From a checkpoint of a small transformer trained on Wikipedia: 14 layers.
Each number is 200 + 20 x the weight over its row's rms, rounded and kept within 0 to 999. Layers, rows and columns count from 0. The size before them is the row's rms in percent of the matrix's.

# up: layer 3 MLP up, 192x64, rms 0.245, rows 95-111, columns 0-63
# down: layer 3 MLP down (transposed), 192x64, rms 0.196, rows 95-110, columns 0-63
# gate: layer 3 MLP gate, 192x64, rms 0.261, rows 96-111, columns 0-63
up95,122,226,210,197,196,208,220,192,203,194,240,196,179,232,199,205,206,200,224,169,185,189,184,197,184,202,207,216,163,182,218,189,148,187,228,170,226,218,179,201,191,185,195,198,196,231,198,233,176,164,213,199,201,196,212,224,254,214,205,180,219,192,229,211,192
down95,107,226,205,192,181,233,214,208,210,235,191,204,199,218,182,196,199,205,230,205,198,195,176,200,164,170,188,224,203,204,180,153,217,188,207,206,198,167,141,210,215,209,187,210,194,200,226,218,193,167,191,201,239,188,163,208,204,210,174,210,184,176,178,214,217
gate96,102,197,188,168,185,194,189,211,219,202,195,206,177,169,178,190,232,210,219,207,196,214,204,209,179,232,205,211,180,201,170,196,237,152,159,217,187,205,172,193,179,208,197,177,181,196,176,220,175,194,188,191,223,177,193,155,201,195,209,245,224,181,187,196,188
up96,098,192,217,164,173,222,155,229,194,208,218,225,202,154,181,190,223,209,216,200,212,230,216,188,188,226,212,183,203,186,198,177,225,179,188,192,197,201,197,193,213,166,213,218,187,206,167,189,186,223,175,201,205,195,217,170,178,186,187,215,202,175,199,157,236
down96,104,203,203,207,226,249,202,222,171,230,208,183,202,223,208,214,164,205,228,181,188,182,150,213,188,200,183,219,196,211,199,193,203,183,192,246,219,175,205,162,169,166,183,204,196,187,187,212,176,201,212,204,236,200,216,190,200,191,186,205,185,219,215,167,197
gate97,045,191,201,180,220,189,182,205,197,215,186,200,214,210,132,158,218,196,171,213,222,193,202,193,188,203,180,203,195,159,208,194,159,189,205,200,179,183,167,234,208,187,234,229,192,207,185,201,186,205,214,220,181,228,216,227,225,188,194,185,200,215,213,206,234
up97,044,195,197,165,205,201,172,188,191,215,177,213,222,220,136,176,222,189,193,217,203,182,184,181,188,199,201,200,180,158,211,165,176,195,202,221,174,158,204,245,213,173,220,211,182,172,172,215,190,201,198,197,177,217,216,199,208,202,198,191,186,216,218,193,202
down97,052,214,216,222,166,186,206,197,183,172,205,171,191,176,218,243,201,215,182,185,216,208,227,210,219,217,192,196,183,211,221,217,179,204,174,197,193,235,183,177,211,231,166,195,206,218,202,192,223,183,169,200,145,192,179,193,200,217,221,218,174,172,202,207,169
gate98,102,210,174,202,186,159,186,191,160,185,188,174,190,193,196,174,209,239,209,162,183,195,202,190,179,192,200,201,197,226,190,192,212,199,202,177,205,209,193,159,207,210,173,230,196,220,178,197,175,165,195,226,178,180,181,174,193,216,219,186,180,250,207,175,186
up98,089,196,206,188,190,143,154,215,176,171,220,203,212,207,173,196,203,225,204,169,155,208,216,211,184,219,186,217,193,221,206,203,228,195,191,173,212,232,198,178,192,230,221,200,227,209,181,204,190,164,187,210,175,156,207,206,217,202,208,212,192,206,196,180,205
down98,105,220,242,187,202,180,239,220,220,196,198,192,224,204,219,205,237,195,192,191,171,183,193,176,199,215,197,206,184,186,177,197,230,167,183,208,206,202,183,199,205,163,206,204,196,223,196,193,193,235,219,235,221,153,219,210,224,187,197,224,188,179,233,227,182
gate99,103,210,179,210,188,200,225,170,188,230,184,146,209,171,207,193,215,205,186,218,211,203,183,231,214,209,178,190,209,184,205,228,226,197,217,193,196,199,224,205,188,218,179,215,194,215,195,189,219,212,177,175,219,187,248,223,218,221,201,187,242,180,211,248,187
up99,105,193,205,189,231,183,230,232,216,190,224,204,160,183,178,177,184,197,204,170,210,176,225,219,215,165,234,236,207,180,188,189,172,194,209,225,173,171,202,213,202,197,212,192,203,186,205,208,206,177,213,215,206,197,143,177,185,216,214,209,182,193,193,187,173
down99,106,198,214,206,206,191,171,241,243,203,197,228,167,202,214,181,223,195,214,206,187,153,210,194,193,162,203,193,225,234,207,179,182,199,198,215,224,210,200,195,200,228,168,211,176,195,201,205,174,194,185,193,233,214,190,198,174,176,184,221,150,210,195,179,192
gate100,084,230,194,159,213,189,172,218,207,172,182,217,205,183,219,196,209,194,210,196,197,169,210,169,220,168,193,162,221,230,196,180,183,189,210,162,215,227,200,191,207,182,184,195,192,223,225,217,184,189,168,182,183,214,174,208,192,217,160,171,178,210,231,214,198
up100,093,219,218,216,173,181,216,196,182,179,208,209,212,234,195,205,180,186,179,169,223,216,194,191,222,232,210,173,176,202,221,206,211,200,202,207,238,171,183,198,204,220,196,206,211,210,150,230,158,188,229,207,234,183,224,192,245,190,202,205,218,197,181,199,210
down100,099,163,199,190,210,164,210,178,227,192,229,203,214,170,191,222,166,189,192,186,177,212,199,161,184,187,211,165,219,201,203,202,182,169,241,219,195,208,213,182,207,209,177,205,194,209,176,173,227,201,228,253,176,180,191,219,191,212,192,200,181,205,182,190,186
gate101,110,201,177,208,197,187,164,205,200,188,206,173,188,202,240,185,165,179,225,238,169,213,230,195,200,180,198,173,163,185,183,206,198,180,221,174,217,214,183,206,234,210,192,198,203,210,210,186,224,229,200,230,225,165,211,202,216,179,180,206,184,188,179,196,162
up101,118,223,193,202,193,223,150,183,188,208,167,195,183,163,193,166,207,191,193,177,173,209,172,188,168,204,218,182,239,207,199,219,247,196,196,179,171,180,199,200,183,233,201,215,203,218,203,199,190,218,179,209,180,223,160,223,202,203,191,225,199,203,202,179,179
down101,105,190,219,247,199,190,178,180,184,198,215,233,201,200,190,182,197,258,181,189,187,231,196,174,198,200,200,236,189,189,209,184,235,211,197,220,154,181,185,196,193,202,194,187,218,174,199,195,175,203,190,219,211,213,221,248,195,219,210,221,206,223,203,186,231
gate102,075,156,208,179,184,200,216,195,225,193,212,183,207,171,210,201,219,175,209,203,207,195,146,186,187,206,195,185,230,176,193,202,190,212,211,234,172,252,193,148,185,219,196,179,203,182,199,197,193,192,215,193,194,178,193,185,256,193,192,219,195,195,185,211,196
up102,082,176,179,178,166,228,196,216,253,220,198,166,176,173,193,197,230,211,160,208,216,197,170,229,220,219,193,187,221,186,182,204,190,201,211,216,195,216,201,182,195,230,208,178,202,166,191,202,196,208,190,195,223,187,173,166,215,178,171,200,216,174,183,211,210
down102,096,187,228,171,214,226,175,181,211,235,236,169,198,189,208,220,192,198,191,175,228,173,177,198,205,228,188,169,202,205,188,186,214,243,208,205,182,205,169,152,227,194,201,172,194,218,187,207,189,198,167,189,187,193,213,193,233,173,174,212,216,189,199,212,200
gate103,102,172,166,207,195,221,201,184,207,205,216,222,195,214,188,205,174,212,209,157,197,246,215,205,199,184,169,206,217,214,170,207,186,175,209,200,157,183,235,166,183,205,172,205,206,171,198,216,225,191,207,230,210,227,199,204,188,240,198,238,213,185,211,198,201
up103,132,206,195,167,218,213,153,170,213,179,219,243,212,198,195,211,165,207,225,204,187,227,211,210,208,200,175,208,216,165,176,227,240,215,181,203,175,166,192,204,213,186,178,189,180,178,208,225,218,191,187,216,186,230,193,219,208,175,192,207,174,203,221,212,186
down103,101,203,209,240,235,193,234,228,184,217,178,177,214,230,237,169,227,196,167,219,188,222,215,182,222,200,213,176,166,196,184,172,204,200,176,188,202,211,166,182,195,208,218,203,213,228,184,186,185,206,226,188,228,176,189,189,209,197,184,213,222,200,183,225,210
gate104,118,221,196,219,178,188,235,185,188,202,162,218,212,198,200,205,204,187,251,194,194,206,193,225,218,146,212,212,244,221,211,207,189,201,182,205,215,199,211,178,175,220,209,197,183,187,207,214,187,211,206,185,212,178,183,191,209,166,224,187,152,235,190,205,175
up104,118,183,244,167,189,189,152,216,184,201,180,179,227,171,164,213,194,186,206,224,207,205,220,212,184,215,201,183,207,203,220,208,206,199,205,241,175,177,200,191,229,175,206,199,216,189,193,235,221,214,222,200,189,204,224,224,200,208,223,242,212,198,185,167,188
down104,113,168,225,230,215,219,185,191,189,219,187,204,204,211,223,183,201,210,175,204,209,215,165,194,212,210,202,184,159,189,209,207,195,195,203,222,214,209,232,217,162,186,171,204,217,218,223,196,194,203,195,219,201,231,142,207,190,236,220,156,231,184,204,184,192
gate105,129,222,203,180,179,183,194,197,193,195,204,173,227,211,168,188,218,193,202,214,202,158,195,263,204,213,172,191,226,211,193,182,203,208,205,207,194,197,226,207,177,207,237,206,195,205,181,178,189,199,188,204,168,183,241,226,199,201,222,222,243,214,233,226,199
up105,119,198,192,196,250,227,201,208,221,215,197,203,205,211,208,197,208,192,221,195,209,200,211,168,197,215,266,166,185,196,222,220,223,166,196,219,226,201,164,173,186,191,185,194,187,196,224,210,195,210,180,186,240,189,203,191,172,186,201,186,199,178,159,201,225
down105,124,200,204,212,210,177,195,227,218,197,202,182,191,202,193,180,191,218,164,218,190,204,182,248,187,204,183,239,185,213,233,192,220,224,194,232,231,214,132,216,219,193,218,204,213,184,203,225,180,223,183,216,201,188,197,238,203,183,220,192,180,210,190,212,190
gate106,087,211,201,219,179,182,160,212,203,198,187,223,199,206,212,240,192,160,197,225,207,240,217,202,211,187,231,243,172,198,228,244,219,195,162,209,191,215,175,213,180,185,181,206,192,205,229,214,211,199,172,204,209,202,225,189,219,210,227,200,177,201,177,213,201
up106,105,226,212,202,198,176,245,179,191,201,178,205,192,252,216,206,208,167,246,208,214,205,202,227,194,200,192,217,186,185,185,221,174,212,191,177,184,176,198,204,183,216,202,222,175,237,189,196,190,163,217,215,218,210,216,180,231,231,207,202,235,201,190,219,193
down106,088,221,198,223,179,213,176,209,191,205,214,178,157,180,176,174,152,227,186,242,202,194,162,180,209,171,188,198,178,212,186,169,194,192,177,202,191,221,226,200,218,180,207,220,210,201,194,164,191,215,198,211,198,169,226,214,189,214,206,170,208,165,192,205,190
gate107,011,197,191,162,205,199,216,183,220,192,179,190,241,225,184,228,171,196,202,226,202,201,217,235,179,217,237,209,174,200,203,183,212,205,222,176,206,175,231,177,190,186,237,175,198,194,189,203,194,182,232,201,198,236,196,203,200,180,171,210,193,221,223,176,239
up107,012,218,165,187,205,223,192,184,202,199,210,197,230,183,201,213,202,222,194,226,226,194,199,197,154,224,174,168,181,200,219,203,204,213,216,159,218,201,217,181,183,199,230,181,175,229,229,182,193,174,184,237,184,219,237,210,220,162,184,223,195,199,199,202,194
down107,010,210,177,172,229,176,201,181,177,214,138,158,217,215,204,193,196,194,185,217,239,209,208,212,202,221,205,191,180,202,205,194,178,222,209,207,196,183,229,181,188,208,208,171,196,228,176,202,159,211,185,196,185,230,200,190,219,172,182,193,207,220,223,193,233
gate108,095,195,217,150,166,211,183,187,195,192,183,161,195,180,202,174,240,214,195,200,185,230,224,186,190,196,209,186,196,211,215,199,185,200,183,162,194,190,182,213,220,183,178,221,166,200,212,181,188,234,196,202,200,216,223,202,191,215,188,221,250,206,202,165,169
up108,101,222,218,188,196,216,196,187,174,226,194,176,201,186,213,165,217,219,182,173,198,185,179,235,165,211,174,208,166,204,216,167,168,178,188,225,169,220,196,217,198,214,203,172,201,167,219,198,155,188,197,189,222,209,206,189,192,200,189,203,240,219,189,179,201
down108,097,204,192,191,227,219,208,204,180,221,199,221,212,198,241,188,170,194,223,211,193,232,207,237,161,223,193,207,209,199,141,230,208,204,201,219,210,189,212,199,193,193,166,192,206,229,193,225,195,198,198,194,183,210,203,195,233,183,176,223,235,228,213,238,197
gate109,118,196,204,200,185,195,196,233,190,192,218,188,203,197,213,200,194,192,220,203,217,190,180,229,214,171,225,187,190,204,235,161,216,227,193,186,233,222,216,200,209,197,198,205,233,187,209,168,196,230,166,201,214,178,216,251,223,171,216,163,222,190,204,216,241
up109,111,223,161,192,178,180,198,232,213,195,172,184,190,204,188,238,223,198,207,209,233,161,184,236,217,203,212,214,173,233,188,174,195,196,191,218,198,206,206,200,206,230,200,231,230,188,219,187,205,246,203,213,197,169,207,219,213,204,197,182,229,185,177,173,213
down109,112,176,196,221,206,231,248,190,193,237,198,195,222,215,199,184,212,215,208,197,206,198,214,206,155,177,208,193,175,210,154,183,207,229,211,220,202,175,178,153,196,212,204,185,186,189,208,211,203,199,243,184,200,204,195,203,216,191,211,193,165,241,168,205,208
gate110,032,230,211,190,189,243,172,187,210,200,186,178,195,197,191,161,192,203,178,191,197,205,205,202,241,199,212,201,209,174,208,222,217,183,192,200,208,222,223,208,208,182,228,178,214,154,171,194,203,189,228,211,206,237,197,193,162,234,207,148,199,190,199,201,173
up110,036,177,193,200,225,182,232,241,183,213,218,206,210,222,172,213,215,178,238,212,209,211,226,193,153,214,220,186,189,220,192,176,201,210,192,196,211,176,171,210,190,238,190,215,168,228,196,219,190,201,171,230,208,200,207,222,214,180,181,232,199,190,195,218,228
down110,045,209,247,202,181,190,190,204,185,210,222,173,196,165,224,216,175,200,190,209,181,205,175,166,197,197,203,228,200,168,210,191,193,178,200,177,208,216,188,179,235,190,188,171,185,197,176,189,233,180,174,237,210,199,187,204,181,226,218,231,188,200,187,248,187
gate111,145,187,227,228,201,189,221,160,226,213,179,182,189,201,194,216,217,200,215,232,221,193,167,211,236,235,188,219,209,212,190,190,219,196,180,221,237,214,196,192,194,181,197,200,208,179,239,163,205,232,176,168,191,217,165,166,212,186,183,206,207,205,211,182,200
up111,117,202,198,171,191,221,185,218,172,171,211,195,182,196,216,207,219,196,139,203,195,255,185,169,179,205,208,211,231,184,211,193,174,203,225,209,202,219,178,187,212,223,174,173,193,222,185,225,184,194,211,202,232,191,216,230,177,204,212,162,201,200,197,202,213